Each number is 128 + 32 x the weight over the matrix's rms, rounded and kept within 0 to 255. Layers, rows and columns count from 0. Numbers have three digits each.

# up: layer 7 MLP up, 1536x384, rms 0.0718, rows 479-509, columns 0-63
# down: layer 7 MLP down (transposed), 1536x384, rms 0.0549, rows 479-509, columns 0-63
# gate: layer 7 MLP gate, 1536x384, rms 0.0706, rows 480-510, columns 0-63
up479:156148143107125103175147119111128107086136122050067112163110141177107139147126058097175088102078139097132111125123111115087134153080133084129195125174126128146127115121099163160078179162079169
down479:129132117147139133088129120137156117103160175133192106119063171179059192094109222093110160055119154171158120160120140079135176071068089137107183096120132124164133120076145117059144137135096091
gate480:076136160170102059106128142136074139116143150130150180095139154052158101151120111115094184116167191151092171085118156082158131089147165161136068182145116093172250141115128085139144096149095154
up480:072121168165159130113167086129162090138088142133174120126138198071143068162048083181136113156066143111178151111109036068128104149102076154187141140178124171134114081069128143165130163165145092
down480:110041108117155161134104153074148160107184119204119141137164118064095143157059134109086113106155142082117066137122122103075172084105151096110125123098119116168083135103161129169140149154111087
gate481:102089027090113132167152097183096096126122194164084101161110130072130093152177148157144159160153103119097118160114177154116161118130148173091089163185150132126117140101106117116160146120153115
up481:128142126097088131115161131089125136107114121096093056133117115104109161112092109104154144140114095189135084149143158127090152139092154152100180091059138145091115141125155097172154170163111127
down481:146175128171066106112141076091168107107141160106106142163171057182104158151147081111138132116103134136101158098185131135145114136132124113105111110113164123128138139143080119151065140098132128
gate482:172159115185111145162185116123116106196133194144102126133085068133158109143150149159201171115112158132097184114124116094104129130070134131095122108150169156084158138099152118157157100093094133
up482:142091111157103108105121114116177102111168086128184166068083163134126146139157120122112082087182149110135156146135121139126062148171144150156108151101128104139110146141118119142136150109094180
down482:153098073141094148122139118107109176163116114108146145111105102159180107101132145072144111134028107185144147182181152132109124212158149078120120171131070152178126104119161034049130139158173123
gate483:169121126133126156181128137174114109118131141011179140107112114123119087079151114135117167087162074102102109108160170120154138157135133110162097133144169131147150144081156204148143116105136069
up483:120109123193125104078155167171113168117122069187166154129082129159110114116174107119100105115089121157144141134132087135135112120069143147130063137117109056143135093108150087102159150156152128
down483:149203121135153105155168180138164073124119209079167063118109090116131137132120150171180105163082132140148117144162161129133053083144142089115140069171141114124121110132143193132143137106133145
gate484:155117155096105091139108137096108123103162110069121105140114121101131083119120126138124204145113152134101133107148112052145145106185159159143122156158123115112197143103140169123096064124048129
up484:050107136123106136068131163103114115117079128129095104129152137193082169098148129143132148139195154128127135140104121104162110130123138089147108158168199087130184115121165129131107108168082120
down484:130138103165162129129116121124098177157084168146114145120160088135158150143192108101144101109173131072131130179117145094151138095140142134112137114121161094129132133153137097093129143126153122
gate485:150100161110146108146143172150162088123146165083143124135135152028132121126080146074159179150124160088140126091083119139165184142123137118110144144149153173152128178079126110098131123132152096
up485:123161132150139202160074093113097158125124102089115102111113136160152084124149153133123131104147100185086138112211111121085095074157122089089130148153198080110112107139077139110087161108112142
down485:178050149118123145110123114161160119151127167087098156119157131109154103097136179142183133158167151121141113114133136144113125102136107137130109182121096157109161105165117188186122149106146077
gate486:105122140077109150119125116086186103099122172131082063205137152113197113182078112138090173160179119158140137114067102096160166116120133212116142134165174160141165136147123109106087076138099120
up486:137123134125128072126157127175115160132061102092147140127140092126137135133152185138158081101133069137158161119150169117154154104177149069148092099118131128102112148145198158103147139164129098
down486:094122160130112150139125154136151118153192107155115180105102147131118117131101139166090145134135188152113138111165115130142131194136106149151136144114095137141110111104100131117140120140098134
gate487:127137107064142088154162186213185085113123178145139158158056137082112105171136168104118120129073181118120118101100097046203095110104093148126133148127139109161167156096182206102124125090077160
up487:164098106151119128074071167102100114077084170111104096139150115127106171222131140192145158095150134101160132138189149125235110109126138131120150124125125116091119134173167190144132136178102101
down487:146120134090115159043123172132113135134121110071112166140169139094156104095114145114133106160178140078148143083112136132153129135129148112163146163159060128082163147122113196130155122117149122
gate488:142098141134125122153139068087137108117062112117108095107176109099130109167138154178160161129143105147060175121139118127174147115150111156154162125132128152108132150199112089140123170089139140
up488:155131089141127148170087109130117128122157105151157127136176147217119082098131134180103123157180105131097040135122124168058153144090124151163100109196086124082142111152143092147135104126118134
down488:158078133122106147092105148154154107120118095133175140117106183170136096122071124025066110051119134175113084082140117122099135099077110078149119122087200106193080081108132173158128151119105182
gate489:154157138146082130172102104166134089104138102109190122174078144108130135139098149118159136134117150107147158086102189104162171118087161122145119134180159147139121092108133066133128113114125139
up489:104096169169166130206143079201159189175142114138149195111054104166152079056113139141132113132124128112084100136123135173102109139115119163148085130175071116154086084116110125122163141078158143
down489:168143126159120059132109051161143191127034143138133188092179151128147193167093104095080091150123107155008131165163089079187112119088118078104071064158101135127100106129153150145097150122049148
gate490:104112148117110116107187123121142110174065099100131176096128140171079125130177152132175143118109151118167098135059167122081135155143121116211115183128097140116122158170146133117132127088151077
up490:085173178123086096122136138131174136150092133125097179113114127208094122099176164088166134156097123108126088131092160157076112146183136157151101122146085212149129153109129119137143158125122160
down490:119131118118109121147127099149159148073144142161135099163116094091154104132110070128153167153123134147164154077148136104168119112157126150153146101120139152144130125104112136125118106129117170
gate491:128112131148071094104113127132132104146114117080128127130133096142172146154141082109144138141152129095132159104113110114142143132118117149121186128128078182136117164171146160164153138049137144
up491:109156134160157076137130140089102135110119116139129129099089134106083148182085179153090173136102129118152097153099101134181166148158142152091145113188122159113132111113136092144110173123123159
down491:151108133085112151099115162117174147108116115143130099188135040107107146165134127107114181132117090103137123159112178077095150156147147118110092078106145092189074152074138161134122177111118166
gate492:071113137139120065097181146105104095114155119155135083199162072106112161102096149111097113179148099154137128132113144135095076065141151162135175131164144134106136116120163108165135201061113171
up492:137202142145157135096083136160091139117133117152161144129122160114095126163134142169150160138155147158171116179166109087094099123108114112079144135134105116129134168136199132084101080146126093
down492:099146111126113194098105127113159076084041155105108105104131142169153152115162144101156081154230107094168152127118082043096203100128129098107161126189141154116065118176176137135075108127092147
gate493:128157108109072123185135152144115154131118188148115172117122138121181104069124131089106090164135118130199096134143104119159122080120119206098079171119171127161160124173152141061166101105140080
up493:129194145205144117114106143127135137135067143126127163076076130117070097158125129107126093094086127098104125157086138133160149159101196100069098178104123166139154133113096166115139143146123110
down493:109085173114146112187108154117090148171111129141118089105092108081151089133198140174135134179094135122152143145110080083113073160157099162145183125139081160145127116130084153064142147166144173
gate494:125112155115135117155074144112172147145139102119110165158099149157157193119127117098145137131157094125111159092107196097147138043103164141117099154132160110127135110065087102140160149092171115
up494:090141151083103119070155094148105146155163137168177125147094174140182082085170122127145167130128137175144155114064117128129159141124163128158116122110102107163118100101125119113120112079149115
down494:090150147125110142202155100130124145142152120100054095139136137172158204146117135125146139123206101118117106159136172142146158148118140112153119162161084125089143132123042074152120121177185132
gate495:095146121099106071134099170138145131147092147113173151119124173127112140102106113086108162120095151094151112122111096098162102136166159157095156173131147125094114133113095123058139108064129114
up495:067066132115198103147122066158106106136158165146158145118129110125155064124154113125138122114091131130053144139107126118151121197109141140117129156130114075109106143096177127176173115088135082
down495:108094132221184105135128095141112110108133236134163130133141119080128091125112143107140124165087078146106077097096143086178081125143122135094145138165148075159114098113167110109165157115080126
gate496:057098128131108114138113161171165091125142108130095128151117085134142143142094149106120140171162119131152100101131141132183131054087056184139116144156177085075107131092139150152122087071111115
up496:136118166136118128132165141180124146126167084085106087139118115199175147147146150167122116140111132204159128181064157108103087127055097114155108155096160112123135065157174150130144089119085162
down496:172096112103112135118105102080127170113083120187203113106155151114092181019105153125024133146150144141113093121127168098125104104088135143139085078089121132127120112173120129125161087133083135
gate497:091109108147100159100098092113112069104084144122106130186159175098092165126130107092167134105116154121134109090149153140122111090134158167102141155141097155105113130102150135131171141100121146
up497:140140139093097100115127079114103118144178165097146125137152123166133088090163110115100121111096106091112110119064139112124112103128103140154168159152109126142123072085124162109074071090151136
down497:133139124144150131161141120073130148109137137164111157151116097078129149135113174130104095164113126166149125122123076149192101114100130188102142154101059106177080132104082137128091136076159150
gate498:154136116085113147139118114094130140128079111116133107120060149105112142141150136097166150112166104162047136150104033139142120147150128183076129156139125139143143112157148133174139135113100066
up498:115085086159124085106156132165168095096094108139115175078136161152113169146114092116104077113124119077160107096128137192102092129092112126126111131091105175130114057110136170149161156108129117
down498:146138127124095152110111160087127095158126173073147156089159153159129161119146157172136165165167135085089156144141084125151102166155132096064110164152120115156198110111127049122091138124097086
gate499:119146166056079090131114125125161147134170141138113174181141088137141157133116085120146121129123090088101099086131107143138087117145104140139166134137191120092130127096179105064108143142123203
up499:135107122153136118115134089101169155140191124163171139108209174100130105128105071136146136162096141113116106102136128163103113212080078140144134123119153100078117088080110101117138136141122187
down499:130114112150139105093166123167174140137074124119109133099136160155122151147107169144095095089136130119093119121101121162135093152138126103062103122162135127174092064140115112167193125145043125
gate500:147122089159112109120079117105131083189146118079187104102112175111105110216117155115117135108118176119106179098090130087162160086147157064169059203153174147137104102114094124122187112124134162
up500:153109121089129139119051182157117169141099155117113095114179137162144189094073174081195087120088116094186098145110078147155136117078113113174065133098113176135178121125080134114127140115111109
down500:101155152129149065161145088081113119158080106114044131146095139135146115106141081128115104095141152170120129144129145098138155161102111076143108162105098173114088124141080120132148165162164108
gate501:166141138147130130082127128192146134119068114068105152101077086154136160131107085089158126093159048161199166083142134098173117108099164080172130149120212087076164138110090152106165111183109144
up501:186150136120114111119139160141153141139162131117145142085122128103132138080152081146043125170175108130180112130122147135142158100113155122142076150127134116108152128102121112066143089156086091
down501:060168142113144104134161166129103129124138156062156132158142159071108154100171057149170099222150131148100108139147122180140145132128080149170104134118073152158253019100143131112126088125099140
gate502:105087119159135064122163138157157081171099154110186117139176136168154155059098160084157170122111096014139105099087108155193147141129072111111169138155126139143203189120193182120156211143118077
up502:115098183088157092130132068159120090126161147133141141134155133174078150116112094168112137098142172059159085091073124160097120169106002081179179152123115158116144137124129149107202182164087169
down502:157219066164136170146193149150152152111097073157100122092082139078162162120156138153132121114143117200169162184151186156094135082131221151109061091119162120128070070141108165165103055079103123
gate503:117139153232127133128099100165147093143140140142097145131127166073109071151153119087111091143093108098132172072091137184177118123151147121141107160092184137124083150136180090168220117095098077
up503:102118188139115156174136136133136104141167119171109146137146189109104161077148109135128175095128115117129088174077094134122116148147113160082143115149166132154133111139146083128165084105176102
down503:176152156131133129130150073158115105138157122153134157126125077135153142115045098155107132128172109109120097163146152129150183173137156094187099104172100189083130190102109097127124102120123133
gate504:144135134123117101106094156162123115136129092108120132142136145087175101085100086094160111159153094180105136152123127139154163121130110154109117163069164154104160073103150090143144113114185081
up504:146118129103115204161129164178124108126205136176060102115153087119126126026187139137132096127125140133155094146104118159119154134093119133052150103137122152127099123103122114134075111130106085
down504:110108140115196122119140098154135124138123109111172090187118120165118186127166154161133183149101175060128096091083147110059159070125139088178152172103094101173083141099154155109103187096128106
gate505:153146070097144169134137133140174042108172159107073104103100160075128129191124110132122084115115107132133117121123074118191098111098073177131084093082211148173156165193137136120174153150109073
up505:130197210136125112120106116174150167145165108112167199153084064165107116177140132159086141163142121123139122106119165114090115130123032179189132119138151153136142068135094184105111149111085149
down505:162146147152192133111104124181148115157124112089120168142141131151061136140121165132124139172109097133129116095094112163157175160101077131168177117144131071185160122092127098155094179094131109
gate506:178163220098100131056111160134128166142128083184104073190098116135106110136158117136056168141099096127145105103138089100137103116173102079160113143067140131148132093200101150098123104133083146
up506:091050161147163175165143102178121138120162155142160140102095111130115139155169162081131106107136104134128190125115166103147121129157139160129080121136120126157126104081100138056165113114179117
down506:159117136094122099132153100067084154108140105115119155119119163119061188111142104136104179165091159079137138114155123135115065129168216109080155118067118101106105112156109081163186124140101115
gate507:096142139141071113082187164102187152086155098154171118111113156056201064115133135097137148100110057170192123151135098136105123127192173120216166132111188157093152128133177101130122239014152123
up507:149121090161195057105122215168147117173105104111148087169114159118139157144137138167113098108080080153181090158152200142108188088136148144177065111123113103119087119147139093148125080143181093
down507:172168165139151138116122105217154154140147127114119154138131122104147144141152139138131178119148116135103161113144059182122107126080123117144096125107122132164116144097140133095080195147132101
gate508:163079189183119145172133134149114135107111105028171065155133158124093109081071102165187138135123178157115136075134095069156102151160109119169118148118141176076092145157118147104127069110100119
up508:143199129105140091116148102105183140165187110126103114080086143075136022106166151114156169114128124118148177113076126090135143092099115114132101151112203150163068139113101148132195174140120123
down508:134159115138119088130159134092192113110098153103109124151105057206101078132033089154177096132090156130154134099087148161142153126135178028104099163166120103149112125109066193062112187140117132
gate509:172166113127167127164112133146129116100175122147134152104120123158130103162155152154138180085094096185174123091131090151183082041173099130133055200132157161115112100121119110089106130085173062
up509:116132150173151146097102157098072130094121092105090141092125112107127121161139101102167117143131125086098160141155111134125157123161129148072116111133118105112098137078160151129124130148144155
down509:126133154116085164127195145115157146129156078096128117165107173163106129108111159155113164143189191124173138142177148145101090061121188134061102148129138094105139148106108148136131177142146141
gate510:180140096095098164106120089106152172093156120072078143092129096112097092142107113095164161119125155169091170143120115052175132122175155110115128161125141092092144169124099166126122152071099112